python train.py --n_head=4 --init="normal" --lr=0.00195 --beta1=0.95 --lr_head=0.00449 --steps=3180
Each number is 128 + 24 x the weight over its row's rms, rounded and kept within 0 to 255. Layers, rows and columns count from 0. The size above them is the row's rms in percent of the matrix's.

# layer 11 attention output (transposed), 512x768, rms 0.0738, rows 319-371, columns 512-575
size [ 95  92  90  95 100  94  95  95  93  95  97  89  95  95  94 100  92  96  99  93  96  91  92  99  98  95  93  95  97  95  98  89  94  99  96  95  95  94  92  93  98  90  94  91  94  97  95  98  95  90  96  97  95]
[[ 94 142  98 152 131 104 113 161 137 129 152 147 156  95 119 138 156 125  97 172 151 131 142 121 138 154 133 187 144 116 142 170 147  98 143 151  86 124 135  91 120 124 134 172 117 106 128 143 121 137 122 144 132 145 143 110 104  95 120  98 117 138 139 136]
 [141 121 156 135 114  99 155 131 120 132 114  99 148  87 103  93 150 128 128 135 137 129 151 147 131 118  76 104 106 157 103 140  77 168 122 106 119 146 127 116 164 152 121 114 103  97 144 120  72 144 129 163 163 154  83 155 140  96 112 114 125 143  84 124]
 [140 139  99 131 108  92 124 169 149  81 108 175 101 145 152 107 117 103 168 114 127  79 106 152 151 136 121 140 121  97 124 122 122 118 137 110 128 132 122 135 148 133 113 126 116 155 132 108 150 130 165  96 142 114 141 140 119 117 124 143  97 161  82 175]
 [127 155 114 149  99 127 119 121  97  50 147 114 141 144 151 136 139 120 143 115  85 126 137 151 126 183 134 196 107 148 101  96 125 139 130 142 136 127 122 124 141 173 144 130 129 104 129 133  97  94 126 135 118 135 131 110 166 110 118 121 132 137 144 101]
 [ 99 158 132 168 138 134 167  80 122 149 153 176 105 116 123 185 140 139  79 104 202 132 164 144 131 159 133 197 150 108 126  84 142  98 128 135 132 109 112 131 118 159 128 151 117 101 111 110 109  85 117 115 131 126 137 112 140  88  79 129 111  97  99 143]
 [102 148 122 164 129 119 159  80 157 100 141 101 112 153 118 116 119 114 124 170 120 158 148 105 122 133 155 130 151 111  88 114 119  90 155 131 133 127 146  78 158 147 152 148 149 106 122 146 133 120  77  92 105 116  80 119 189 101 139 122 137 144 124 128]
 [135 168 126 140 130  97 152 117 109 137 127  86  98 100 130 125 112 138 132 158 114 106 106 144 149 136 121 131 138 107 133 131 117 130 167 132 122  96 107 137 103 152 176 129 142 116 123 134  87 140  95 163 133 106 104 135 131 156  92 145 140 148 112 143]
 [180 149 117 136 131 156 115 156 122 142 130  94  86 102 130 124 138 137 143  98 151 118 133 113 167 143 124 130 174 142 118 135 178 133 168 159 130 121 120 145 141 171 135 112 150  79 136 146 119 137 130 105 124 150 117 136 123  97 128 126  91 151 177 121]
 [121 141 136 157 146 187  92 106 134 143 151 106 115 126 130 151 115 165 100 139  97 120 127 129 118 151 170  98 117 107 153 126  92 138 149 148 148  97 116 129 108  88 154 136 142  87 119 171 160 167 175 131 122 148 103  96 140 129  85 141 151 138 189 121]
 [168 145 126 142 137  66 131 166 109 126 181 119 129 161 142  83 123  88 121 130 128 143 199 111 158 160 122 122 146 130 106  82 131 128 138 118 149 160 123 106 149 127  91  93 164 146 109 122  97 154 138 122  88  97 116 146  97  88 117 150 147 119 116 148]
 [ 93 184 147 152 145 116 118  90 123 125 115 159 145 127 128 196 100 176 127 134 110 175 114 186 144 134  77 148 156 162 124 132 127 130 129 110 137 133 112 106 134 144 125 146 125 121 152 123 138 118 106 129 166 100 131 120  94 123 153 136 109 157 141  76]
 [143 125  92 110 116 138 171 116  69 144 130 146 145 121 138 135 103 127 128  99 119 135 151 142 132 109 141 111 101 153  90 126 145 101 129 134 136 123 101 130 142 156 157 165 125 113 127 110 165 131 176 163  77 139 134 140 129 115 116 111 122  90 154 102]
 [168 125 149 130 148 150 127  60 156 162 129 141 158 147 111 164  78 136 126 125 117 147 129 112 156 138 148 129 115 117 108 120 107 110 127 147 143 123 134 135 153 133 133 103 154 108 117 149 135 124 152 115  90 111 142 173 104 100 119 120 140 169 150 101]
 [ 92 142 121 144 131 156 132 142 125  91 117 160 148 137 149 147 171 128 147 119 127 106 152 129 126 128 108 109 135 124 132 163  72 145 162 133 121 129 109 135 118 135 137 143 130 102 154 125 164 105 166 117 181 132 156  93 126 130 132 112  96 129 119  53]
 [113 147 128 106  83  94 120 198 114 103 154 123 159 139 158 104 144 113 137 127 132 149 180 130 106 124 136 116  41 151  97 126 138 100 142 108 121 163 118 125 133 125 122 168 151  82 142 155  60 115 163 115 101 119 142 144 140 120 129 134 114  89 156 153]
 [ 98 119 137 140 147 121 116 124 109 117 138  90 125 144 147 109 135 104 154 152 124 147 139 169 122 107 112 154 108 109 133 127 116 115 142 145 148 172 133 132 145 123 117 158 140 151 112 138 135 118  98  94  97 139 161 126  97 133 143 136 182 122 130  90]
 [154 113 156 145 139 116 128 112  81 115 127 138 145 113 136 139 130 132 143 115  94 148 164 102 145 128 124 103 113  98 141 150 139 129  97 168 153 143 111 111 127 146 135 161 146 124 162  96 147 104  87 105  95 113 148 111 119 129 110 107 131 144 108 157]
 [113 159 114 132 145 129  70 137 110 158 121 105 139 147 148 156  90 147  93 129 108 111 162 132 169 138  91 123  79 107 129 159 128 153 125 149 129 124 135 115 138 127 133 125 140 131 117 129 104 116 148 104 109 121 116 124 162 127 143 106 113 133 137  73]
 [119 116 102 127 108  94 154 131 155 102 119 145  89 116 129 128 138 126 119 127 115 145 126 111 142 114 141 119 122 116  95  97 126 103 128 139  61 124  94 139 169 159 156 110 138 154 109 121 138  78 125 104 157 136 145  95 159 108  90  82 144 101 161 126]
 [132 132 119 109 106 131 124 114 149 131 144  99 113 141 158 127 133 120 104 105 116 120 110 149 129 109 129 124 154 103 137 150 118 170 151 101 135  61  94 125  74 121 154 121 159 116 137 174 137 159 141 170 167 128 154 121 112  91 110 115 157 142 143 119]
 [106 148 137 165 142 140 124 128 144 120 141 186 135 174 136 106 137 121 133 147 109 120 136 131 116 138 111  94 104 110 117 103 127 152 106 138 138 125 133 151 123 156 121 124 170 153 103 120 184 104  96 151 162 159 100 111  96  84 144 141  98  84 100 120]
 [115 171 151 154 157  90  99 120 133 119 109 114 142 118 137 138 114 141  92 124 113 135 111 118 117 144 159 126 115 140 112 151 131 112 110 211 145 157 117 115  81 124 134 119 132 156 137 151 160 158 143 143 125 163 144 122 131 101 112  82 135 170 138 191]
 [123 143 135 105 119 162 139 155 142 106 170 115 138 151 121 113 113 136 126 157 143 136 126 137 105 163 107 138 101 109 111 112 181 149  77 140 132 133 149 105  72  87 126 134 146  90 116 141 139 133 145  73 130 139  92 154 126 175 124 165 158 114 111 173]
 [106 105 135 139 152 130 126 129  84 111 103  95 103  92 148 129 141 141 137 128 150 171 137 169 101 147  97 163 134 116 152 126 135 123 107 111 137 129 122 139 152 123 160 146  99 128 168 139 132  97 105  98 199 126 111 137  67 177  88 127 116 148 122 131]
 [150 113 100 118 132 103 112 107  96 129 134 133 150 126 130  96 141 148 194 147 137 140 150 136 132  94 198 130 130 152 100 105 155 147 118 168  95 144 132 129 106 143  90 142 134 135 161 108 163 118 117 156 158 115 156 143 139 134 119 131 165  93 128 121]
 [ 75 122 117  93 104 129 133 120 133  83 112 128 144 115 142 132 127 148 136 105  98 126 112 123 148 123 103 161  97 187 136 137  93 140 150  89 111  86 104 102  67 143 155 130 144 147  88 156 150 123 141 143 159 130 137 135  63  79  85 122 141  80 132 122]
 [138 171 105 147  69 106 111 153 123 118 103 149 167  69 125 140 158 109 170 130 140 154 170  98 124 156 110 141 143 126 131  90 103 158 124 114 145 164 111 100  95 175  91 129 121  95  83 128 135 140 119 129 161 168 144 140 105 125 187 143 155 131  71 132]
 [129  91 112 161 146 119 182 152  68 108 114  90  93 116 159 154 134  93  93 175 109 135 100 115 118 174 105 177 122 108 126 152 162  80  96 147 153  81 160 138 113 147 124 142  97 121 128 129 154 144 136 123 121 126 101 141 130 160 134 126 129 109 179 114]
 [113 126 100 143 208 110 122 158 123 144 114 132 128 145 150 142  43 124 121  61 125  96 159 127 128 103 162 151 159 150  91 120 147  96 117 117 150 150 109 139  96 148 114 122 162 147 128 100 150  88 141 119 134 113 112 112 123 129 175 108  81 120 163 158]
 [137 122 106 106  98 126 110 113 108 121 136 165 115 151 108 126 118 141 130 125 111 133 126 128 119 120  75 158 143  99 113 129  97 174 138  80  89 181 131 108  98  96 102 133 100 107 124 104 127 176 176 102 138 119  89 129 167 126 118 137  93 109 122 132]
 [147 120 125 141 105 182 129 129  98 121 131 101 154 113 155 107 115 109 109 142  86 150 163 128 145  86  96 133 141 151 115 137 121 155 146 142 131 127 140 143 115  86 135 126 159 158 128 167 143 154 134  95  89  90 165 121 142 126 188 160 142 102 142 103]
 [ 83  92 147 133 137 147 106 125 112  91 167 127 128 141  96  82 120 108 118  84 123 165 126 142 128 160 103 136 144 146 133 138 179 117  78 117 135 182 135 155 112  78 124 149 169 181  89 107 155 133 142 121 119  94 123  85 136 144 112 148 159 150 115 142]
 [138 169 135 102 143 128 153 138 126 111 124 155 124 115 132 141 162 141 138 117 107 113 119 182  99 109 132 137 122 152 119 148 126 155 138 104 110 102 148  92 133 120 170 147 105 108 161 143 128 101 111 143 152 167 117 124 129 137 125 126 154 141 132  89]
 [197 117  95 135 108 147 149 150  91 149 149 106 124 152 132 173 108 123 123 106 111 191 121 147 133 134 137 112 109 105 125 145 117 113  93 141 120 138 153 133 112 117 118 178 157 103 140 176 104 151 120 155  94 125 153 123 111 129 129  85 142 104 157 157]
 [126 158 152 113 130 150 127 127 101  85 119 113 114 144 140 106 123 131 138  90  86 127 159 129 132 143 188 116 126 158 109 149 154 124 134 131 158 135 118 119 157 128 120 160 137 142 116 135  98 123 181 119 136 146 128 105 135 118 116 113 122 151 139 107]
 [118 173 124 142 164 162 117 132  80 153 104 180 119 114  90 130 142 130 175 146 146 130 113 123 159 120 100 121 175 120  97 109  97 134 123 133 123 159 125 169 146 122 150 158 137 155 144 137 138 146  90 149 153 118 111 148  83 171 121 106 148 103  95 128]
 [132 186 149 138 161  89 106 117 116 130 141 108 139 101 103 179 133 128  91 159 149 118 131  90 131  99 131 131 146 152  97 106 107  80 123 149 113 146  88  92 130 152 172 134 138 148 104 134 151 107 109 158 107 118 130 103 111 202 142 127 113 157 150 120]
 [138  92 153 128 157 137  95 123 134 107 115  97 130 177 119  60 154  97 180 146 133  87 156 105 132 123 142 129 134 109 154  95 198  99 138 100 147 119 151 123 123 102 143 134 146  88 109 121 113 185 123 122  89 176  99 115 159 165 124 100 118 147 150 146]
 [ 75  85 118 125 196 145 122 108 117 152 120 142 182 139 123 131 120 139 132 144 127 140 170 129 133 105 121  80 177 151 123 136 110 162 116 113 120 101 113 133 100 105 170 106 135  98 117 117 144  72 123 100 136 116 139 149 155 138 172 113 110 125 108  95]
 [127 123  77 143 119 139 107  67 127 105 115 171 154 145  96 118 135 164 166 162 114 156  91  99 129 119 137 143 105  84 121  93 110 131 136 125 185 163 124  81 181 134  74 151  96  80  74 119 114 109 124 115 193 133 150 144 121 110  77 150 135 152 113  96]
 [121 106 116 128  83 139 141 141 135 158  87 169 147 157  91 102 131 121 124 163 147 119 128 143 125 172  86 131 117  76 130 152 133 135 132  78 144 127 100 154 167 113 132 145 148 160 111 116 141  83 101 122 148 159 137 129  78  98 138 148  80  85 132 134]
 [154  94 116 124 135 162 131 138 110 145 151 112 127 150  99 126 163 135 138  99 112 144 170 137 145  65 122 119 151 146  74 140  92 101 119 156 113 105 134 111 110 101 125 123 135 185 161 140 128 112 146 119 156 125 144 135 132 141 139 110 109  93 106 177]
 [ 79 131 123 102 149 127 127 140 103 146 171 150 142 169 153 143 113 102 118  96 122 136 149 145 124 118 114 150 136 137 149 107 135  97 153 116 179 139 135  91 147 144 105 145 111  56 160 123 152 130 118 191 125  76 109 134 134 110 154 121 113 115 131 128]
 [154  93 128 155 121 120  70 143 103 125 112 127 103 192 152 123 102 173 126 115 139 123 144 113 126 129 145  99 142 100 184 142 115 137 126 144  84 137 112 114 116 100 129 112 186  85 146 135 171 108  96 133 109 139 124 115 120 111 127  65 153 105 130  98]
 [132 139 112 114 125 109 116 176 139  92  96 123 141 103  92 155 119 118 160 123  90 129 145 150 161 114 120 131 118 116 135  92 109 132 154 157 128  85 119  83 131 187 131 124  86 121 139 109  97 117 146 114 113 101 141 122  94 132 129 158 107  94 131  95]
 [111 119 134 159 113 117 149 108  82 142 132 168 133 164 146 133 136 116 145 103 127  95 122 130 170 154  94 141 162 190 149 125 131 128 115 173 134 158 122 188 144 122  92 115 116  93 134  99 148 167 161 116 155 106 149 186 109 172 125 135 112 137 123 111]
 [108  96  89 110 113 140 124 128 106 131  87 107  71 117 137  81 158 139  81 112 122 158 140 122 129 118 148 155 128  81  99 125  72 151  89 122 139 141 102  97 108 104 165 115 117 138 102 140 147 141 133 102  72 119 114 106 108 153 115 141 123  98 107 139]
 [108 132 176 129  98 172  89 159 135 113 122 145 144 148 131 127  90 144 124 162 117 115 117 126 131 104 137 124 168 144 134 121 134 129 150 103 163 107 135 130 131 130 148 137 130 115 145 133 132 107 119 155 164 130  99 156  74 128 127 128 176 132 113 116]
 [123 161 134 124 159 111  89 113 146 120 138 134  91 103 152 108 127 140  92 156  97 139 122 142 131 125 138 154 106 107 159 148 142 151 137 110 149 126 123  97 142 142 118 108 151 168 153 134 105  89 125  86  76  75 156 127 139 116  75 120 144 138 138 132]
 [155 134 141 124 138  88 105 142 130 139 176 121 158 138 124 137 163 144 105 125 137 115 134  99 102 138 107 153 108 111 116 161 142 122 140 131 109  90 110  86 121 140 179 142 122 102 138 144 145 122 121 112 136 149  99 171 150 176 137  97 143 104 105 118]
 [164 143 162 162 151 123 123 145 141 102 145 144 147 116 169 140 156 153 129 104 163 152 123 124 139  75 128 141 161 145 114 166 151 141 135  74 147 121 121 131 110 110 132 154 126 120 136 147 157 107 143 111 177 107 129 174 146 130  87 132  94 147 136 116]
 [114  76 155 156 158 127  79 136 115 130 113 121 104 188 152 141 115  96 118 138 106 137 115 102 106 117 150 159 117  55 168 128 132 167 124 195 105 132 131  90 141 157 129 145 121 124 151 137 116 140 148 140 150 146  82 123 139 170 139  88 109 120 128 116]
 [156 145 148 158  92 143 122 165 141 126 110 113 133 168 146 167 122 149 165 161 128 141 110 149 137 160 137 141 126 100 115  94 157 134 132  87 124 121 101 141 167 159  97 158 104 135  79 137 133 179 121 168 110 160 131 114 105 139 128 177  98 125  95 101]]
# layer 11 attention value, 512x768, rms 0.0826, rows 320-371, columns 512-575
size [ 84  85  92  94  90  90  91  87  93  95  84  92  88  90  96  89  93  95  90  89  87  87  97  93  87  88  89  93  87  94  84  87  92  91  91  91  90  88  86  95  83  84  83  91  96  92  94  91  84  89  93  89]
[[ 86  98 147 129  82 122 140 139 148 103 162 105 141 118 130  32  78 128 130 147 129  99 165 147 114 103 106 145  96 134 156  89 114 147 102 120 150 184 132  90 143  87 114 112 139 151 158 101 132  98  95 156 132 134 123 122 164 114 138 111 124 168 123 115]
 [102 148 114 131 136 118  76 169 130 111 117 150 155 159 172 123 178 121 149 136 148 107 180 159 145 148 134 129 160  82 139 157 137 162 152 109  95 128 122 138 176 113 100  74 125 157 140  90 137 116 142 159 113  99 123 131  92  75  89 112 157 141  71 118]
 [165 126 149 139  97 114  92 102 141  93 121 163 123 119 150 119 118 113  72 131 132 135 144 127 132 125 122 151 118 132 161  99 102 124 106 109 148 118 146 159 140 143 131 156 124 104 106 137 149 116 152 121 123 139 166 106 124 134 137 139 160 168 117 100]
 [138 189 145 139 135 183  95 140 119 128 148 200 117 119 128 180 105 129  75 145 115 166 170 156 128 117 117 122 107 150 115  68 135 129 185 126 122 131  99 120 115 149 105 125 142 118 156 123 128 142 116 159 167 111  74 118 146 114  89 125 161 124 121 103]
 [125 135  99 121 108 139 142  93 102 149 137 130 169  99 148 100 134  90 132 137 125 161 140 151 102  92 140 147 186 129 124 107 110 152  65 142 139 124 120 139 119 117 142 116 113 126 145 127 131 102 154 115 153 119  92 178 178  97 111  79 132 151 112 111]
 [122 135 121 118 105 111 122 153 133 171 138  85 203 133  92 132 140 123 130 135 135 143 179 172 161 129 102 126 145 109 154 137 134 158  84 113 127 103 162 137 138 112 141 156 136 136 136 122 127 136 123 170  82 136 107 115 115 128 190  97 134 102  84 105]
 [129 146 149 129 102 122 110 124  95 141 115  53  99 127 141 188 119 102 120 102 145 112 151 162 105  99 123 153 145 159 164 162 141 149 134 120 148 121 140 104 121 157 146 157  95 137 129 145 137 141 139 125 129 133  88 150 122 151 128 111 124 111 153 126]
 [147 156 150 129 137 127 139 127 103 149 111 101 123 121 118 140 150 150 123 125 115 104 136 109 154 118 120 144 121 146 146 136 145 155 120 164 119 139 104 105 124 132 133 168  99 109 127 164 109 131 121 132 115 151 162 114  92  68 146 132 158  87 146 104]
 [138 130 145 138 114 119 134 160 106 171 135 169 133 172 135 106 116 111 106 117 155  98 100  75 158 152 124 131 109 139 163 128 119 162 116  93 102 140 123 165 159 132 105 134  88 149 145 144 138 117 156  50 120 157 110 139 100 127 113 136 131  96  46 149]
 [ 81 137 149  78 140 154 139  78 166 145 123 166 195 121 154 176 105 141 110 141 122  92 114 100 168  87 139 131 138  97 143  89 114  89 102 124 113 104  82 103  91 124 179 138 164  80 157 107 164 130 142 130  88  70 147 133 160  87  99 116 146 122  92 139]
 [136 151 144  91 127 169 128  93 129 146 122  77 143 127 128 129 104 153 134 112  69 131 151 134 125  98 152 119 117 146 133 175 115 142  97 168 150 125 113 115 124 159 119 102 103  72 151 163 143 124 157 105 126 138 140 129 142 123 163 117 181  75 147 123]
 [148 127 118  69 133 149  98 132 146 151 129 104 148 122 134 138 107 120 105  88 101 122 152 132 120 104 130 133 130 174  64 109 158  90  92 175 125 134 130 136 158 131 157 139 154 145 151 145  66 102 129 107 116 160 119 135  77 138 112 152 155 115 131 121]
 [ 93 141 127 148 145 126  98 151 157 102  73 129 109 138 141 147 129 144 102 178 144 142 119  92 149 157  89 134 138 130 140 154 111 132 113 164 147 127 130 138 161 120 146 131 148 105 128 112 115 137 164 130 141 114 111 132 127 111 113 129 130 127 165 105]
 [148 100 160 123 162 103 100 147 135 142 136 138 105 128 152 136  87 106 151 107 133 145 142 107 137 120 108 110 102 103 159 141 123 173 151 118 113 196 131  95 142 138 136 153 162 141 121 146 103 141 142 125 112 114 140 136 121  87 114 173 126 143 125 121]
 [115 121 141 101 147 107 133 129 137 122 128 144 145 151 100 113 135 107 112 157 128 139 141 134 127 120 146 106 126 153 121 117 160 139 155 139 130 138 124  85  93 148 137 115 101 104 160 126  99 120 174 116  97 147 128 109 158 105 134  98 174 130 127 132]
 [106  99  94 125 122  99  91 120 103 163 126 144 124 145 129 188 116  89 125 147 128 129 162 134 111 114 123 132 108 107  97 102 183 110 119 138 140 136 122 116 147 135 152 133 155 103 106 118 113 140  98 159 158 121 114 113 144 135 149 110 120 133 173 131]
 [112 136  97 124 104 132 135 112 119 117 144  92 160 131 157 170 167 146 120 108 126 161 138 127 113 154 117 145 123 105 106 139 164 161 168  90 118 137 132 188  90 132  94 144 123 140 116 110 163 131  90 117 129 166 130  98 160 119 124 143  95 157 160 137]
 [157 121 118 141 133 156 124 128 125 135  92 140 155 100 146 173 114 139 124 136 130 110 108 141 135  95 154  86  95 111 125 101 126 147 137  99  78 133 121 112 129 152 117 130 115 111 107 125 161 113 131 146 106 103 128 125 143 145 131 118 164  76 147  86]
 [104 134 131 132 168 114  87 149 160 149 147 103 130 148  83 119 106 155 149 125 169 170 124 112 134  79 143 126 138 169 130 133 106 151 141 111 119 105 142 107  96 151 162 129 118 103  99 159 103 116 127 156 115 117 135 104 159 116 111 113 152 135 145 129]
 [140 135 109 131 172 115 146 130 139  84 154 131 154 157  70 123 133 161 111 151 108 119  95 133 124 123  77 104 145 138 135 130  88 119 118 149 138  88  35 134 145 140 112 118 175 103 131 111 150 133 146 134 160 135  98 126 150 122 139 112 113 124 117 133]
 [141 151 143  86 142 115 106 103 165 166  84 116  90 123 131 141 138 105 143 131 106 118  80 138  83 112 167 167 130 109  91 139 135 155 147 185 145 118 109 136 132 151 103 107 140 145 163 155 136 110 144 113 138 131 161 123  59 104  84  99 163 130 111 164]
 [111 103 105 117 181 123 118 118 158 125 129 151 132 133 114 121 134 120 134 117 160 132 142 165 116 157 122 123 118 124 100  99 177 124 119 155 128  92 101 137 137 154 128 117 122 145 125  92 106 120 169  80 120 142 155  84 103 172 136 122 146 154  89 119]
 [136 104 101 137 139 139 158  95  88  99 159 176 175 143 150 154 125 119 151 121 160 137 180 132 124 113 131 187 137 108 135 115 138 123 156 129 133  84 149 139 147 144 151 128 144 154 154 111  82 148 150 168 135 141 117 101 143 120  66 127 107 169 115 126]
 [174 113  85  95 152 160 147 117 159 137  99 124 125  95 146 136 102 141 120 106 139 110 113  97 123 145 119 104 119 117 122 117 136 147 159 116  98 135 167 126 120 128 121 131 110 101  78 136 146 137 129  98  93 120 181 127 116  80 146 151 147 138 120  78]
 [168 110 149 105 130 151 124 143 117  99  90 142 134 143 122 122 121 122 125  79 102 126 133 115 142  96 136 143 107 153 170 167  93 105 131 112  89 112 123 123 110 123  65 148 104 110 134 150 158 138 121 142 131 160 117 128 123  72 133 139 147 113  91 102]
 [160 105  83 112  91 118 102 112 126  98 111 122  78 152 140 106 108 147 137 129 102 125 129  95 151 119 105 103  89 141 140 145 172 140 139 106 148 130 127 105 101 133 138  85 120  99  90  72 117  88 147 137 112 107 124 139 141 133 130 156 126 180  98 111]
 [151 136  96 150 160 120 149 139  73 157 107 104 124 115 155 130 123 100 149 137 147 139 154 149 117 120 140 186 126 118 103 112 157  75 101 167 130 123 165 130 162 168 112 117 128  71 145 125 145 143 142 111 121 107 133 102 116 130 136  83 125 154  83 133]
 [ 96 148 103 159 140 156 144  90  79 123 106 125 137 142 138 145 118 132 107 138 106 163 126 110  96 111 137 132 134 110 154 140 116 108 129 130 142 117 117 103 150 146 156 177  85 155 110 129 154 121 142  95 102 131  81 121  92  89 141 115 141 115 164 123]
 [117 151 143 109  86 105 119  84 146 128 125  89  89 120 106 142 124 168 102 125 113 154  90 113 191  82 147  98 166 131 134  86 130 132  66 142 120 141 132 104 126 132 118 132 168 144  93  85 124 162 143 122 128  81 106 118 124  70 128 122 154  89 120 144]
 [117 143 110 138 147 144 140 162 136 119 162 104  65 124 172 125 117 115 107 117 154 113 132 101 120 113 137 107 163 101 122 112 160 128 173 114 116 103 127 162 156 119 134 170  89 123 161 171 167 141 114  96 171 125 129 113 152 160 191 153 148 104 114 127]
 [ 99 131 160 127 104 140 144 140 151 121 140 186 111 142 109  81 140 122 109  97 151 122  88 112 141 141 150 132 131  98 101 127 127 143 144  83 112 120 148 117 138 126 166 154 105 167 137 139 124 125 126 133  92 119 136 118 150 125 141 133 133 165 112 104]
 [160 140  81 125 171 126 114 134 153 125  96 144 119 129 111  88 175 145  92 134 117  87 134 139  82 114 118 127 148 135  90  88  70 119 142 120 121 103 147  90 151 140 175 101 181  96 167 144 134 121  78 126 143 140 100 135 121 177 108 179 153 150 102 124]
 [153 101  98 122 107 167 187 155 135 133 127 102 123 102 130 142  73 174 125 122 128 139 115 139 104 104 138 105 128  82 146 140 125 115  88 148 127 153 113 112 147 138 154 117 124 109 210 175 125 121 162 178 116 117 148 168 141 123 127  65 130 129 118 133]
 [124 123 138 113 127 150 125 154  86 116 105 103  95 140 142 144 131 117 128 163  94  98 137 154  99  94 119 148 124 106 183 119 158 183 152 125 155 180  84 106 201 115 108 132 164 187 148 170 139 103 184 146 170 130  96 101  96 102  70 125  99 109 136  88]
 [147 125 123 149 163 122 176 165  78 142 122 113 149 143 163 131 167 103 149 134 126 131  99  96 136 152 116 112 153 108 143 128 127 105  84 146 140 112 128 137  98 142 136  91  97  88 123 120 127  78  51 108 105 129 122 156 140 153 157 153 142 167  79 140]
 [ 87 164 162 157 148 122 139 154 145 141 111 171 103 106 165 122 109 119  97 145 135 150 115 143 177 139 143  99 108 132 131 111 133 143 135  84 127 157 113 172 111 118 114  97 125 128 118  88 130  92 185 104 127 130  91 124 142 180 165 130 127 141 114 130]
 [120 139 115 171 176 120 115 129 165 138 126 104 180 110 110 123 146 133 143  85 163 154 138 138 133 109 126 123 141 123 143  99 129 101 121 148 140 101 151 143 177 130 162 106 128 155 121 141 108 157  91 120 123 143 120 134 141 187  88 109 127 164 114 139]
 [141 104 113 120 197 130 125 112 128 123 175 150 156 120 146 147 108  85 103 112 141 128 162  73 114 111 139 118  77 180 112  86 104 147  72 146 134  96 137 124 113 121 148 135 163 130 106 135 122 164  81  96 139 109 145 162 141 149 130 105 101 117 124 135]
 [155 111 139 135 158  99 113 112  94 121 107 155 176  95 117 132 145 100 113 142 159 156 138 102 152 122 124 124 183 132  87 124  81 126 144 129 152 124 135 122 153 117 104 166 120  77  97 126 103 131 149 123 126 164 145 152 145 103 159 126 172 168  94 157]
 [140 110 102 142  87 113 170 115 114  90 129 116 131 175 107 117 131 128 146 133 127  94 132 134 122 177 122  91 143 105 122 108  90 113 122 121 108 148  73 131 128 123 144 141 128 172 163  99  98 128 121 114 164 120 106 121 148 112 117 119 142 118 139 113]
 [188 114 121 135 149 115 166 118  68 132 128  97  78 105 153  99 163 164 127 141 130 110  93 110 125 105 129  80 120 130 110 140 125  74 122 133 126 121 120 118 116 129 139 118 158 170 162 131 117 126 132 138 117 144 106 107  99 126 129 141 163  71 133 112]
 [116  99 161  93 124 141 115 141  96 183 131 146 120 133 140  87 158 134 140 130  97 127 134 161 126 141 175 121  93 140 145 116 110 144 141 116 132 145 140  87 121 146 147 129  72 137 179 131 148 145  99 189 114 138 107 113 109  86 100 137 179 159 113 103]
 [164 119 108 146 159 142 123 136 154 134  99 130 113  97 121 141 117 156  96  87 126 118 136 151  78 164 103 140 109 172 132 178 141 149 135 136 179  99 131 137 111 140 145 135 139 106 140 103 131 140  99 132 139 101  97  96 160 147 111 111 150  95 135 105]
 [127 138 121 106 112 163 122 142  98 132  76 106 108 124 133 158  84 133 167 140  84 121 149 169 102 145 109 164 133  82 139 150 156 109 187 155 128 109 110 136 153 146 127 146 132 121 140  86 117  98 176 149  99 139 113  85 150  98 109 122  74 154 129 128]
 [137 111 150 129  63 135 132 156 135 168  80 147 175 159 124 151 144 150 138 136 138 121 124  82 118 154 135 137 124  81 134 115 110 114 151 161 129 121 149 142 127 121 131 121 104 108 119 109 125 117 158 126 135  94 127 122  96 132 138 136 125 166 131 164]
 [135 140  94 105 113  68 138 157  97 154 143  96 121 151 141  86 144 149 139 123 114 180 123 113 149 158 114 155 167 126 118 108 166 136 145 124 123 141 107 164 161 106 143 102 125 109 148 144 158 122 100 138 134 134 133 120 137 171 189 153 147 119 116 145]
 [ 86  99 165 151 105 179 119 132  80 114 183 140 176 143 111 108 197 139 115 188 139 124 106 148 127  77 136 133 149 122  96 147 121 131 131 146 123  83  96 188 132  88 117 129 126 126 110 170 102 122 144 166 139 108 167 140 142 184 105 138 137 143 105 102]
 [129 142 118 138  77 125 109 137 127 133 167 132 109 123 151 139 177  85 140 149  45 117  87  97  93  94 181 141 150 110 123 107 147 141 126 128 147 114 112 120 159 158 163 124 159 163 145 124 142 126 159 124 162 141 150 137 131 118 139 136  93 115 158 127]
 [139 124 151 139 123 137 129 108 165 147 176 117 122 131 117 120 129 166 149  62 152 149 113 139 138 164 171 114 135 168 143 128 183 113 191 139 109 113  86 117 104 107 139 157 126 141 141 103  92 142 161 148 162 127 150 133 123 171 143 138  95 125 127 118]
 [159 121 130 122  89 154 132 128  90 115 102 113 143 134 141 111 128 144 145 158 121 165 113 125 136  63 145 149 155 120 115 174 107 102 155 127 128 108 115 144 131 109 115 131 136 195  82 102 101  95 154 141  98 167 115 144 118 158 147 108 112 119 125 105]
 [ 34  86 127 145 156 105 130 117 153 116 168 117 155 108 134 182 108 119 112 131 154 179 149 165 111  97 134 175 124 136 136 126 111 132 134 118 165 126 119 119 167  87 161 160 140  97 143 143 124 156 139 165 127 117 135 127 154 125 131 104 130 160 167 155]
 [145 133 122 126 100 104 122 153 157  63 112 116 128  94 124 121 161 127 137 171 135 152 128 150 131 159 105 132 118 125 142 132 175 173 153 145 136 132 154 129  95  87 124 172 164 135 132  82 118 149 152 117 155 131 105 107 112 130 188 127 104 116 163 120]]